{"head_dim": 64, "vocab_size": 8192, "tie_embeddings": false, "init_std_down": 0.0391, "lr_head": 0.00462}
Each number is 500 + 40 x the weight over the matrix's rms, rounded and kept within 0 to 999. Layers, rows and columns count from 0. Numbers have three digits each.

# up: layer 6 MLP up, 640x320, rms 0.0391, rows 405-584, columns 192-223
# down: layer 6 MLP down (transposed), 640x320, rms 0.0391, rows 405-584, columns 192-223
up405:508467545526536520512505488498539513466466545493570469524523510495522464511467492556601548502520
down405:481518460448492465439484553446435547468453469475460544490489496431492474520510493501446520522515
up406:531513581495474578468475500463600492567528532562491512487519432581523584567558521460528562523512
down406:485451473511563562577540485523501462448492541536453526544496558460496466508440507407541438519515
up407:487480481548502393480545435446522477544440526494551546553428511590460448438575490501529581436534
down407:491468485438434576496487485495454468471470435516461469436507417453498496571513456447476432445493
up408:574608482553576425503488426541526495422521529431537538452458468597475512502493409488470466504436
down408:463474436514491513479465485483469521451552466533500459517566549491551478445493435520483515470543
up409:513483521461475510526543468494527467391487591489479523511486495541528510549558435566460502462572
down409:519480467520483478460490498511511556558507478522542484456536434544494473456481561428525524549499
up410:461401589467488478503402542465485575473539508485573475475594524575538461546518511511532494533503
down410:426571412496416527470608496497410471490567523473483541541514540440498435419508470522478484496543
up411:545455489528538549433466491491509481500437494514467510497506552456481550472503513456523551526528
down411:536478440488546459480529562462512531529486517560404439490522472477494408530452507520527470513456
up412:516542493501483504481555547498532511548499582526563546535490508500486466534481519456447488540508
down412:474474477502527477514417426525499458481486458468500501453575449468528531467497464494532542481466
up413:505563501493464471495522559468561558475512496453496545501538538508578489530495481508552518462479
down413:523553463519544528511438493468495493468488535462480466462468507486493536482499467532443530500486
up414:484559483585488574492496471465530527442485544488555479532450569591449544515525410558487543472524
down414:525492542460490469469512533560555497508497457532482529534546437498506504483540566512514507571544
up415:507521502496450579575491472529505555539514523522566488575482461482519514534467436588537521530482
down415:507503406526450428523465601481502539549535504489523482533480533539507470482543408402504495420469
up416:533439507477467403533494565465519459520537501506507473489512556499510508495497565438478472532613
down416:525530511473464519460498464529519566500468465506417517458520474489492550451468478571505509478410
up417:495489542468555536424493494543423509561497542525553396536458477526464504489521485583607500487457
down417:530566450519513451530546524458543521482459452491500471502492519478531481549547510463528514509442
up418:484512436517601496454549494517466458435516501469449536518526516471558480480487564572463489449552
down418:547565490487446499552497479524505470493530538510466413509469532455436505491505454493566538488439
up419:530498498500537450496527566516482421437524534550491492487549513481420473496450473492432570473482
down419:568479499497529554565420453449432459520471484472510487551436489420502538483472529542505416497464
up420:517548468460434545510473498437483393424483547439514571563504538476515469493568455490471507489555
down420:531479519534532447513556471514495557549468463544505453425464519538469520480467542530455472466413
up421:579460509471537497490507500482589445464502511502484529540462506512502476479480526483517527516483
down421:481471533545444523538493538530481505589466521501496450471505496515453544524491487564481459444532
up422:489483526428572505563539535515511508473548519510538500556593504478492511544440521502535488436476
down422:479510529470462476493492492525547578533512540460524482428405490500445541512485473529518507503477
up423:498475481534509470514544450424555557445507507557533517431509512486458434439497536466510496486486
down423:458571528485466518490502504559449496556494538467455485528476458553567544561484461472471542496452
up424:476476612522500536418477426559464463479443562447515519523539447461535517603539543480518461485504
down424:516539463490511442510534544518463520530479537481489488497488502491421506489512482471547553474431
up425:380499510509515483510491465609553521467436501413547524520499524536441548421527498459426505453536
down425:561503502468487499540493512390535491487580559547496505464436471520586533597482491517503556503476
up426:505482512570486564458512476465471511441511476544498460491574445429424467524490535540512500528531
down426:592513488540556468515453524344510431451507525491528456566479550550528470451533472482450493459558
up427:495441424577462489505516410457492489461612472529465491505488469501512534460469559405484455479455
down427:547561529526542546505483502507481501574431527480532454451500528539463524453529478554542464480503
up428:505510496468429464459511532538430519482503523533501462444561515478473493427494493490541492456457
down428:495454519490518489547486441517547470504534550464483518573480524504547501571464536487510527514486
up429:449506477469489474448467546540499544491486538520470516458516470498399519528539527489461485541524
down429:549456518550553526487546521441517557471511521438495489613541489424472484381527471472561549514508
up430:580490532516531419532501486489498507514455571427445500475539567521446468451514587488534569587503
down430:452541554490438517484532546550511489496562433524535441466438466515487566526504427457531495381431
up431:524541465521576488475469484532457604443567480420541553578538497598523494539531400530545525449503
down431:518439520545465508531539529406529441529448555537461454453446538506408440445459523495474525525520
up432:453459461428439434523442534493567463452518508484551487529512557527468501501507517545540453514523
down432:554460502509552544519615511510441461503466512594518513482512450467595461494500492517536519481471
up433:542469465492511504519501523504570501499548471507472479472492526483517496433463463516470580491496
down433:586511606476517517516500522493423500482465427487593484489484486516500457480477472577567544460562
up434:589404504480424523532465546471526488543534537523474512616539456473500436445497520471439427526448
down434:438540537479502504482557469528531482472437425507519501461531559497505522582442502526512559502518
up435:518579485499474586498466541487521501498557521497533504514481471560521482500486444473451483532571
down435:522435528441511464490546505542484480435459472451492514494521476467505523531517508531486466517524
up436:444521474590502445420413490451460516519585506514477433534483518548489513483496469486468527502477
down436:495530488482505563523551470471551489613445559524563468518456485454492491459512512513487525504471
up437:481479540554545488557526483517475479491543535471602440476518498481505519465533486548502475492457
down437:432447549520489487456475543478458504488514502500451515526492523512502483522485532394494549492488
up438:517442516528476494501558506414534491420515478424515587467513456477524515481454478515446485530554
down438:531547514451485527524536511559454554490525487521470514503531515510559438518519466497541490454507
up439:437523490516603493417460556490467483535538507528599509450445527551522484487548492504566494518475
down439:605430512535474485485498422498542480439470518584489492572580432446480483498481555475523497514501
up440:450480525563493483495468542563589501510497516455522478528487429518571433576472536605465498498517
down440:519480519416499507472500515441428491493438523571440487426541494480422571452523447479527422418543
up441:525529518487527509546511488511519528479526518460508437538510439456523444519494539555464597552579
down441:513515513481484468492530532562460499549558470528513504509454530483452519490520445570553482491465
up442:459481473554526500518519487458517438488520510507510434483457453459536477529453585491482506500495
down442:568483486582546507574465545437520531538538490436583470532505530513489560571495480496491405448547
up443:494590544524518478533475476514457490545547538537511462529480540551507576527524469480453524511549
down443:508425498513493545501515492465570512499475471456507526461529501477562471443511550547537491462499
up444:565551533502516477511480468529507568411510528516603494510517456574524451529527492497579602522521
down444:481476456490430505457458498481513442553431445545435565525539453475428579526531556508456438529504
up445:463435497472492545529549484423537513500508521511524483534448498504542510477507593522496416505492
down445:472503514435471483517547471518496471462539485528503485443469468514474565562510450459515495476515
up446:499486412529572495434531497503499493469527511485476534465454430556577471444567462459477528536504
down446:454512485514471473500536518518557510525511510536515443453462556524397554469492443506514507473444
up447:525506487501538428524462504461546464522466517465430534553472512591483504528494563566542579501525
down447:495520516486479547464525421476439544445494507470536450497462504418524464464519525417517435501461
up448:523498495487431526500539560466546503447512484515512542510482401560518451477561460622539478504529
down448:489499462450525462436529549487513601563557463430457520517581556430499465431507575487468516473526
up449:545531569552438495472516482545575532514553492461486518483537556465491514500534509553458521489483
down449:473503458465494528452541554484501534381461495445492476481469568501504540519551501491502495455517
up450:592523556489566463530601523539491500485514583487490510498446456547576519511501431504478455532464
down450:456497491516481512452462504431505508456402420509517497510525549575445464474487532501454506521605
up451:496520510496549542507512541547438508520462480432518522459416504463446483515536491451645568498426
down451:500575487496564421468510498499595568499539507486584446468539482456490498479502525509447535511546
up452:511512500447510526467439553475485492552501451528529472506522516516491561439491475576416482523563
down452:484507493540441534561499487503525492522553497535476439426509493490494478458517499470463494460489
up453:514457468561510503499454466513568450460510502444517557538525586509448419462448585492492494443572
down453:497434544433480458471518478449478436469447472520468437535593476563556440509584434453636513513484
up454:461468403515473541532527485467531476517500460526488471464441481509500503502541489520516502515459
down454:572492529524550500447498526520482459484543536482462506530565488465548491487471533459493461505480
up455:528498431536463523495535569535491395481479555476421428523519490530504433520487514505497526484520
down455:470525520539492517452417500510484528518536474522539513464496510405495590550549487567481521485484
up456:510519455512497467517507544488537509472472484511541597498501504477466455517436521453472476470486
down456:496454519511492501471492496508468452504537516521504508463513504492518517496538523516519460496495
up457:544500449428546485506463475489519510479480503486489468494492588519458536553431490451564518506473
down457:479497539498577500549576455541504415470507511536468458492567501472468503485457447494469521561580
up458:392479488566464507515501509466505466471521483450551472491524523521566571374474487487458552523465
down458:493546517470539478495486438527556561460556571504483553545523482436526522557530561516509457478556
up459:530500466457498476516517501428455517540460483432483506465484469528476414482566438581496467483501
down459:521482502578556532484436474475506547427535530511532553513556571479474547463512568445489455522489
up460:431506555528533523457491514480522434553445542445516497500497562516467483553573462520531518546450
down460:534456450483506451472522462493416583473532484544436408508519548416545519454462485499490509492501
up461:491482543520470456487494533524517496533508466545526484555481563471585478504467517498505501478424
down461:530475465439496560545500554521431511531451577448455572514528463500516523546560548465498493524506
up462:461551542506520538432552447468524446573520531489511511491479537541527435542534569546452489469582
down462:484566541490466478562533520562556558588562499416469558578376567445458445545502494521545517606493
up463:467516497495557509483477505594536487523484546480439513512512520483510502506546393460495466465512
down463:545507488506503470532552506449478436472504487541600493500492521476526521475469549554535479541515
up464:524530480529511503418482471515455567479559523570535485556527559477537529455475498543502472514503
down464:513458490522559503529495463494522471522492517461473506478483488463484497492501491497512468545458
up465:505523511493479539493587448464453545518527480499522533498485471483498575460519576480534459459451
down465:472500519549497526514464494483549448475479528473500497513544478480489432455526486510473532516541
up466:438471478471484488496445482500506505491484550565527558542536447537531545480459516556417531459570
down466:508596529530496468546531491531448485498495496465478446545429479519480481514490483514545555544457
up467:500456567530493472583549524505522477496524500577513536457440498559539481541503502460491519486486
down467:467486425468541559449449593482478385529514490478518469502526489435490470497509479462436549498480
up468:484500457499522534541487441518509494419509526469503519470429519485587483559498572542528543494577
down468:486571501524496526484484494502552505607472501479524496534504487457428520495482487443484508447474
up469:546451598471534489435526516482442493471513429533516480438491548510560537447539509502466486485525
down469:499520397508489514555436533535526452587504472482529535525497469445495480468482466494525506487450
up470:509479506456521460445540497586445548561475500482503457500471453523478493527467452534456556570501
down470:461506521518498504523459485428536482462528513469458509502546495516572539513499504560547445578526
up471:485489536597476540548525516529548475441490557532473455575559532517497476511553436545467525454509
down471:522507581380540526488475447411377506612524467540509442570486571489533499462508459459502533493502
up472:458570511554557506520476443526540485485456512446547584485448540445499487512525463569499453457533
down472:521449482433448486468531488494544512515511465555519444482534486561465488533480538400457485559578
up473:507533485531546527481520473530516534522475547515482460559532483503491450446581525524440480523510
down473:532474482439476503524507479488470447423544565491504463488557568450497489498477430487580414488519
up474:539497436592486553482480486497464503446447452478488525506480547547455522513533528488568506530513
down474:449526542447526451519486525510557448496515555433589482464502431560550461524486447468521556474505
up475:528450536517466473479472568414509442449471538546507421528530463540470476501534518426411483437502
down475:514531495411586483516470483580536532516553485441435594436447482469485560558515453531504468579500
up476:516477537445453498545553518479518502432441557501500545536528518529479493536542475521508515508481
down476:459548546539457572452423534480490464557532431470499418502453553452457565471526490516519480485488
up477:458476509521515478501419573452529442507537516508529485554482507533505484441535510519407545557489
down477:470519541515489539528495493431509515507514558558450552541460453494479517532468519443511553638468
up478:475492504518525557493456473520478478498469498469532528478448470501608450467519440474489468543489
down478:518531519487490431500516520512519535507579521582520444462491492472407551538485504474470544371442
up479:490484468526509468486522506565521542488466534493510437490533504507502523424516549550483464435546
down479:543455570488524504463546487476409515485540523506498567479504465448492463445519483520479530489448
up480:523550592594443423456501522462427547491500495465559571465504505490503445515569463531511477498497
down480:487463432545576532453502426492533515467542551533463384597489450525511562471481485482539555563544
up481:456460502513513540431468524475409499506519518499487506516532521504510546488503546492510463544492
down481:499542496499428500543524608578453500491470533396472516447429538488441420436478528572505464498538
up482:494435535490478468472490454511512466493473521539455442389449465465470526443518472502370525495450
down482:529509493517490575500461489521466549470482487404545567586501547486500530537484594464548492536606
up483:519428412513486581498525543481513488496425510539495484503542548510483564442568537472471552538491
down483:471431452571534465481436581504454479466485521543449512507528521519501520435453531518437433496450
up484:484540500515586540496479483464519501442496481418518494543513531488455457519555454510444475522453
down484:500430461485452503481496539519483517509579509503468406443499504526549511483475496461608492505469
up485:531538447487483547417440496472536513535499501472472513605501493454507456538497511533413584472593
down485:482490487493484505567527513499491471499514490562537462425468529540462522504483452517570518447433
up486:496518505485558461474529524565494493532504573508559516512463523495429555482461525502549468529442
down486:483517536522443538548491468499470496508515456415543507456519533574492481446547514508469541511575
up487:461438427528545561497507375526504519473549515425482550498526443461455497480470489503544481465493
down487:454508530488423526543526501541512483534517455527478487490443497530513516480502461520561516457471
up488:466464444464423452472428470522562535465549549535468451570533499526513501514550509510531609494520
down488:580491561469466561486532434544465491478521504494448562508415528426412463561550496490488496531560
up489:450538396507499518452512557527539495481441506546476541484463529484548560523531566532487549514443
down489:575516570525562490541560483498480524491502481503466462591579515488475437494462473488516519513590
up490:494521513510532417475530465499566470489553502490510461515481451505459409493442493451488419483540
down490:502494468506447608472466453471494476526494514486503490552460512490522509470523474507480510492488
up491:560460547454466461553505491512539448500436455554434459531549462562501481443491458539547476527497
down491:455537483489483507475477520512468498530580537476539549477492524471485435515526567507491531429492
up492:461523486523442503497492562556551495532459560482493574470578623550478449510532493488508533534491
down492:462422542465486513452554424438474550503508494472548492487447391474544480465507602473490499547482
up493:426593467513527511517564515420535492427546455420517516529489507561501442494517482535513453463561
down493:439585554488458491518435482577504539505462496468477529465527481451524501546502560421523489514550
up494:473511522499494497496465484470520541501550457522548582544453368419504490442451490520535528498600
down494:452379492525616434597438383551445413501489545484470471533490485454478534492494489609571496521487
up495:523567581443463482430470422542501505412528512498526459476544481509517499569455551587445571478458
down495:547498395489498565549498612557513525487447477425502587516434482410553460484462440401519495535570
up496:455569547453454404480454549429511502512483523550525549412549461530495474497519539523510494527549
down496:508420541472486468560531458533513550437450443480511458544473540472469582525483438490487534490533
up497:542500471522575517456465539460533501426462500479520440518555533538467519508494495398494518527478
down497:456538549525481496519449495510456448543551505537516489487533446509458565487513509537555454494468
up498:564504525497498521518457541474478521533547582560488437509465536484495513476516559489513519426473
down498:434526417515530492514519480502565463510474433448490492503487460496514491496502479493478473513522
up499:501529511439466517526541438511496530487513514490475486489448537466466517444506531480551508494488
down499:532420405553528527462475554417448494462417540483509600525564440575560445519480549501446566583604
up500:491491503564547514546543499535512464455496492491517468522500516488457468500496496461585481524521
down500:485534546461522452481432505493473503535521471531455479503535492468493575462482439499447497441435
up501:521514513568476525426561489490497475474485462469428482539575571476522453491450432515537538483401
down501:503478463464527470579440558529499505508485500501526531508513525494524523472553547523467443502559
up502:565555504495591531507566472497497512428553511446516479525494542546544465513479517447466457501542
down502:438474497487440452531518443558497509534477586478493513481481489488474588479522445476460530471470
up503:521511514472501488476575511486478517537530500497477517533543510518556586496506520493525519497498
down503:460511571449430539528426527600522469426469467520474441486483582447469454484501521472488497560528
up504:413566521588497512468513460478554514529560567438457430497518537490504514574515512464552480412434
down504:592450535393507515525473502504516498446512439464486574516475474559470487464520518524466510549527
up505:548556569474535517522521501496512516503533554503490510494514476538540470417500488454519550514515
down505:443501466577434544443487496530524505538532527469502543461513519498540480524457531492478412547485
up506:505466568546507419500480497546526489529467465536566517452533572518533432447484499427449523527437
down506:515465458520443544480505515448480526499473586475517468546418464454526549487548480532603492488497
up507:525493515501488480505484519501508490553552488428544477492513482599503484403494429402458528507546
down507:473549538461562507530527470528474530494441464614537481498523559414446551595467490519483479515538
up508:554523544551524453493540504444456535537537496440471460462518488457473517491586556503452600517422
down508:463507424523540539462445558555526454486414560488580563527465529595481524495452479468480421466525
up509:509466446490509495464447471536566516557485541530542528551477534562520495485468493586476437441482
down509:477413504513502490533516538508507491532503598513526503537447466522467501508456555541476533500514
up510:426518487527537459510512565420579502533436494532520463516510451472506480476548472546490462451472
down510:504539533470454507519504513469357465490568464491498493441450616523514494545459513423487546517619
up511:489428543490490484483482491457425495549485528513486554485547534489473433458426514492470482554576
down511:494597459425503546559454448433566453565492549493489518559520492446537472508558510517437480510521
up512:562542505445439532553569528493520522493476543442405529565502470481423477473466494559522576433526
down512:468520548485490468525514485541483510506570476523518471479474516539452562494506469497528489447421
up513:489422476548522503531572587572540507434509516535477478518547474476537512440548414396557531519513
down513:507592482476493480507412444480499487563547469547487482469485480505452437573487538586472542487479
up514:435460466538502410513525590542497487507520480556508464542512566479497537530518569527470460499527
down514:511478434577533552501462520485565518480501502484462416499508573530495496463414487534492410508476
up515:456504489475508468478488537379597431527508439522471519490465479521522519452532443540508416473592
down515:573530466512556478494573450561444590463550571476529487481513444482442502575499528461493550507468
up516:435504525618537539502510555527489416522448476495499532513486520506462553543509461520468502455462
down516:511511473484505491535469493489491553447475551485504504487493466496549510532483494471495491459560
up517:587528500509511546506490545452453473427558532493508551448519520426488469454522499494540508446610
down517:396433474497478473487533471500559486552470432548481458519503477581540553515496482517433501538449
up518:554493518556521477446549486549471504525504489500548497554479447540525489423490484488543510515498
down518:457481514473438454490475530513512521527474512470430452484496521530489484522480513492477555431429
up519:521492460511510476574504551549448445536495474462521551473495491584511448551476514481504555557518
down519:426454534445465454480561560461499557432404434515463477551488550471482536419573552517544529522520
up520:516421493510532458486495535549437529501453484565487476423492485435485466462446468507482463451515
down520:519520425527590544433519499429537539552553526471490510544528521505510568608480528472510523492452
up521:510436517529477477526522549533466440521519507480429495516498496441551567429479531487504567488499
down521:500518521467488592470482521551519487476464507389535479505455529530513476502523478478504477526501
up522:558467486512505478492492529461464489562549496488507560550527435518557507521552553456550521469427
down522:491528512489470532519514496498539486479523531522506512477467478469552518486525537491419559520476
up523:502495546505590482547395559451487472479509554499486545561475540576549523505500553497470470504522
down523:458545592481461498537511481519523528536545529532484496478471467509499540435515472500513482452492
up524:578538505576498486446449570529507502490491553508484467479468546522475476487451524557520459496484
down524:394501452449555479512489463451461507504482521545515534528500433502507466504543490457538498531531
up525:507474460535502530440471492483481544468490461552515540508516462559498479496581562536447490505483
down525:515503538446446525478537504542521482485522504529545390421431527461488564509502455530464507473475
up526:493475518491491510487443515464478522480486506515520525516461558469484457512530495513505514520499
down526:532486488502458494503512525522459473557524426535515507441520517457502504481513474494497503464436
up527:482459473467446446399554571518511510451548491556421506469577484517479432530526482512449485506479
down527:460476513499521536478523537569510464555542490508477460415411508478556461468498478544583488470487
up528:425516485516492499453416438488473520544465464534500528482467542474481491454503511501448445527492
down528:552604482491515502448520486514510443445484495449539484522554403522479548496459452510577512502516
up529:430498536452449555491440491498558490545427485511527467523529558436511488467518497482488534512456
down529:476539493511556475549522469540460450496497473456519557425547445510578490510511557587490432495512
up530:537490542478440411456493499465539455524538532489512446504449536460472537435456466412418476525487
down530:443495545506416514574506538499495473506479515525522457495534531470493533554521514511506537467472
up531:578441471448488439501450371460457540492562548500446513688469471535545459493520561535488471493523
down531:491529499497514543548582500434491554569487519457476529525510496532525555525508443493597545578487
up532:502552463515508472478580439558541597529493477422529479542503521498504532482527490475555513433450
down532:490465566501544504520531460555414461475497557494526471536526470426488526481449577394538498493529
up533:536515411530535454525588451524527499569566580515413523451516462554591495521545510462527523496417
down533:472493575545482452546452456463436463472452509506446444464451563448545520488455515549455479486515
up534:523507450511484469504470468529543536487510507569465498487518526473471494509474507451469535494500
down534:515473487381476550422505538541536445505447465484545517595495443509454531570501490536560535454528
up535:502513425543479449504502564533544514523434514476472510445489521504492600452404580480451526488559
down535:544456538424521504505537533439506495559492494570513508523505545497565464430599486485539490540406
up536:469529437487423498551552474501567472468527504494467466453552524491451484465536524434506417377519
down536:516514556516535484449479421438469453539499404500488463472466589499464503477518541495421458522500
up537:532490548546467491495449508554509518497437493424514514527477453500563505486502510470473491546489
down537:493494523510526479528530503422465469491520473497517453497509518443452522464494509490549545457542
up538:511502585437450548555539433462579520547511574481495522492480466459562472532589530460460470484527
down538:468496442574482535385534482492503455443485428526480486501508509553488489461497495508506537471519
up539:476504530469453529453490475491547488460510454486502524510508478525571483460488511516572504507580
down539:543483496559533450538432534437456489483461561528519485525496562563472497462539543491497536507463
up540:515495531468494508481501513433494471553514598496501555436508478568530431507529535442475476518563
down540:476524431567519562551534450585542567499485566448522515632440479497469556511532476537527532454454
up541:484505476490453518520531495525516492481498590483503487499518541493468492502537537471518445587493
down541:498468468464553481405507545445575496508505563450508539540510498456542482485502497491454469498479
up542:440458485524466482546493490476550554467462517525522492477522519538396504487550488494486471473579
down542:526442465438470460453527453512508488481457522493492512450534476513559530527512483529515535493464
up543:541508452556523560562462451437480489521499529489472505544536486477487479500545498435441523524563
down543:483497461529440468412485433509552493508542465460421515477525532521485461505466459542524543473521
up544:491448473435536475501507562521493485474475563515449523520532519501481495459488449410513435534564
down544:534499469492481550543482478534562573459505482522505536483500446508574546494580530532575522457465
up545:567402541542530476477553477496502548529537507549474459451455493499478509482538500514479484516435
down545:528473529453484473553595555532518524527492595442564570520469434474520482459551524461576511497509
up546:499552490478468546501471515499598473502499557519488528483542440469436491461508545534500473527560
down546:565410499518540463495560573490476507549476491469589539560452518526520500521481455443478508492503
up547:514468534465500520539543519462466468497473483514447485503427445498515519497560543502575560473550
down547:555510532455424449492524488515553510466535612472451526436470512413532503531512468472542430512570
up548:461466523524551542513473500574585431482588525499554467500462511540488531483523490485533485480552
down548:562459504484514442402526523515504541475493523578452495492508518507508475503403509492474485642472
up549:432481466520491537568517563511484388580464475482515545478450530523488486523575417542513444502455
down549:561512550445460629437509535529515513407524513483480545584516498484505514423446532501480485552497
up550:498508476443462509457527522513459509479451501501509495489534552562465430458436513508538436509453
down550:460496520487467496531466549505492525535543502493477471540467473420522553517506459471517479510559
up551:510507489487542508449526457414530506400434474466570490531435449561463431577555445535480515488553
down551:457539511518507521512472548575513500529489543511464517534536551447509532518456615442540493510455
up552:442432570516478491534503621415513491520495484448521471520480527466488525471497524581539527481516
down552:527434501450499553495493405523445549504523455548562481449535540526523538525482423419456412487525
up553:507447551394475371470439481521535512497463495536532497467449459508430485493530498445513453565440
down553:505515480532512512522501527500515485553574497560513550488449546534483562447489482475505535419467
up554:521555494468498453538558437493546491659552460479463506412470462558501544501455468508525475500589
down554:559467541420558479501538470500479451440542559444439456405497466523446542501521519453481564526435
up555:501470493402494515514536471501495557498474539437502474336435582551547513456425433513499514511475
down555:554516430553494451495478464521510417499474477561504550588545459422417457571539586471478513470457
up556:472509531576524531482474550493449469467526535478471601467501527511529488400631482482584500499612
down556:505502509461519483510537467501544497557508502520506396478536527482472491597422531542429485558416
up557:521484428466516554567464517484571479548494428466540469540431471549476506508583529492447464451546
down557:539471589560451369506546442473487587470514613510425467455533540535526477437489461543540549583502
up558:537484564485447520465531570544602544488525494460509450465529514538485528484531571508494455457532
down558:439521508480469599522526469590522525524407493415424515385450483501459495612520424517477472485515
up559:473423475480453493516540555528509484493501529485493508507551497501530423528433485555517574447529
down559:460570507481447470523549518490520483554506476536541465498439474544430542517543442453520520435472
up560:500491433460407461466485515454487504533569494512520540468515472518517502440515454480511489547577
down560:493487566558508486428528493510477461447482539411488449539435505498497434516482519530470545503411
up561:508493535549464484523525528481497498492545553485508548518530552500542477477449469429575574534538
down561:495502519533521498586541478570456468509544463473500486514486551427459516503502478476522473441446
up562:513544459473536506463525448442520478465518481502394533447489507468440450428509480490458516511495
down562:491471533520537478511481479472468485511513528560531479513541553534512500623476478531476456458524
up563:597528536513464428494584448434546515428506506499466495521436508506466476474425507499420485495494
down563:456493559535509543486492499536476528571446460531502522468515533524508530488523576489551478546503
up564:503529454540444475510509488519510515662557542534577401497536515489531514507464488460459566518571
down564:573450522511504524495498533420520448377515561521464554458494511482524511417461447573513388491443
up565:527454495526488437477442510546554518592448528525519545492516489517502498419562537500374457596488
down565:475523495545458509506516501477506482474515522557489445473518498507506532520497505480563495454546
up566:559490527376538442492521528517503518517525522487505584507567481418511507470446472491475501472485
down566:433523537559516556527504444426503512459480418505510435495461454544459422476530505492472557510579
up567:526437461521419458571547500493495468450432414551453557448458517492507538489469480466492535520557
down567:533481515525521485409507525504500458487531593508519511549535459547524489468538466495547537532518
up568:527527477464404510484530552495484488550487536497482519486508471529596457465538455529538592486431
down568:534518563541473546435524498509579454521529485480502489522501505496512529433488475450497450487501
up569:480505463503467444428485461494614492516454495448487488475430527496567513457592423530512454459450
down569:491428500481466551498503549491421503423591516545485523488473538482377427472433528500593588512468
up570:504541491490508427479509420544510463468557509485457508469489468515492542529508505510564577507468
down570:425437501535501551443462462522490541540483474505551500534591524473432505491463506576468458531563
up571:507469577645540464499509438482515500571532447497533486442522515496464487534404495472476501488495
down571:462550499387479462530453555522451561502430530516464477554504461495508447566517543509460538511497
up572:511473444517475478504495508492456496530542520560564503451451542539532528530500470500514515514530
down572:490546553490481520462494497448501512507491459488450529537562518413445486509457495481527480489535
up573:510535483496413513440486540483507543534455550422449649567514423486470450453482529542533542461431
down573:570497396463551492575500486547516431436497508509521438529511552501546526504542473497519483498514
up574:515397468550489538474536514455408513477450454528525483479538496461548517395463501499447508499490
down574:526491540486542524544480495491565466406545509522529508588511536534536478561550446453549473462548
up575:551530535521490563477519539443458538508485480517490479416511451542509579499529513515473468522591
down575:431479482452520507535498493596512470498475510436582496479560438484417490496539455548491446460471
up576:532550484433414548502593508568492484529508493426445583543552544513459479496523516521503574474506
down576:444473549528535448504453413538464479500502501583531482511556470470524446533454491443446429526522
up577:524471428497515486446516480473566479555506576497498524528578549511493483477503476511546441466472
down577:475523475519504488557494451516512472439434432584529467554523474462506541480546464534482466540431
up578:533485470532523500503520530538533527538542448519554477515482427468520493456463509525477499475542
down578:474512530520542467531430491514504465478510494493414481472488560479480558515487550515528501460474
up579:523447510503556467459457505553474527572527504542512519520483484447589573501520478553513512512463
down579:540523476530483541510524505410552456418482502440526501507540519537486365532523549534474517511552
up580:522488492555522571498504532536501535580465501567441483545487465436516488474495468492438460405420
down580:560461406400483432559563540505473485554484557462575517520567477597540578467490393496523509526452
up581:499513532569429445477483461450539402509491529439515510613482509568526428489495494529516496481542
down581:502502467473496513494499468622551490484464448505477518457570475485495476504486488502579438499439
up582:603546505531522612467463500513416544459470422497500507501515423583429492479589424470489449593489
down582:487496519465448470512509492533480517497524504538482456440437531500468503483518439487503483424449
up583:497548549465470503493568516474483488519485507485542519505518517543552530518551506504528473569496
down583:483404439490501496496475426464557462473494543490530482539503452432450432394478455486483544410498
up584:548462502487519503474516520495420466480562535536496513546557471446509548428461535511485515468437
down584:532502464492537517512491471437501512504437412542485494579470473577528531466454531520455441462487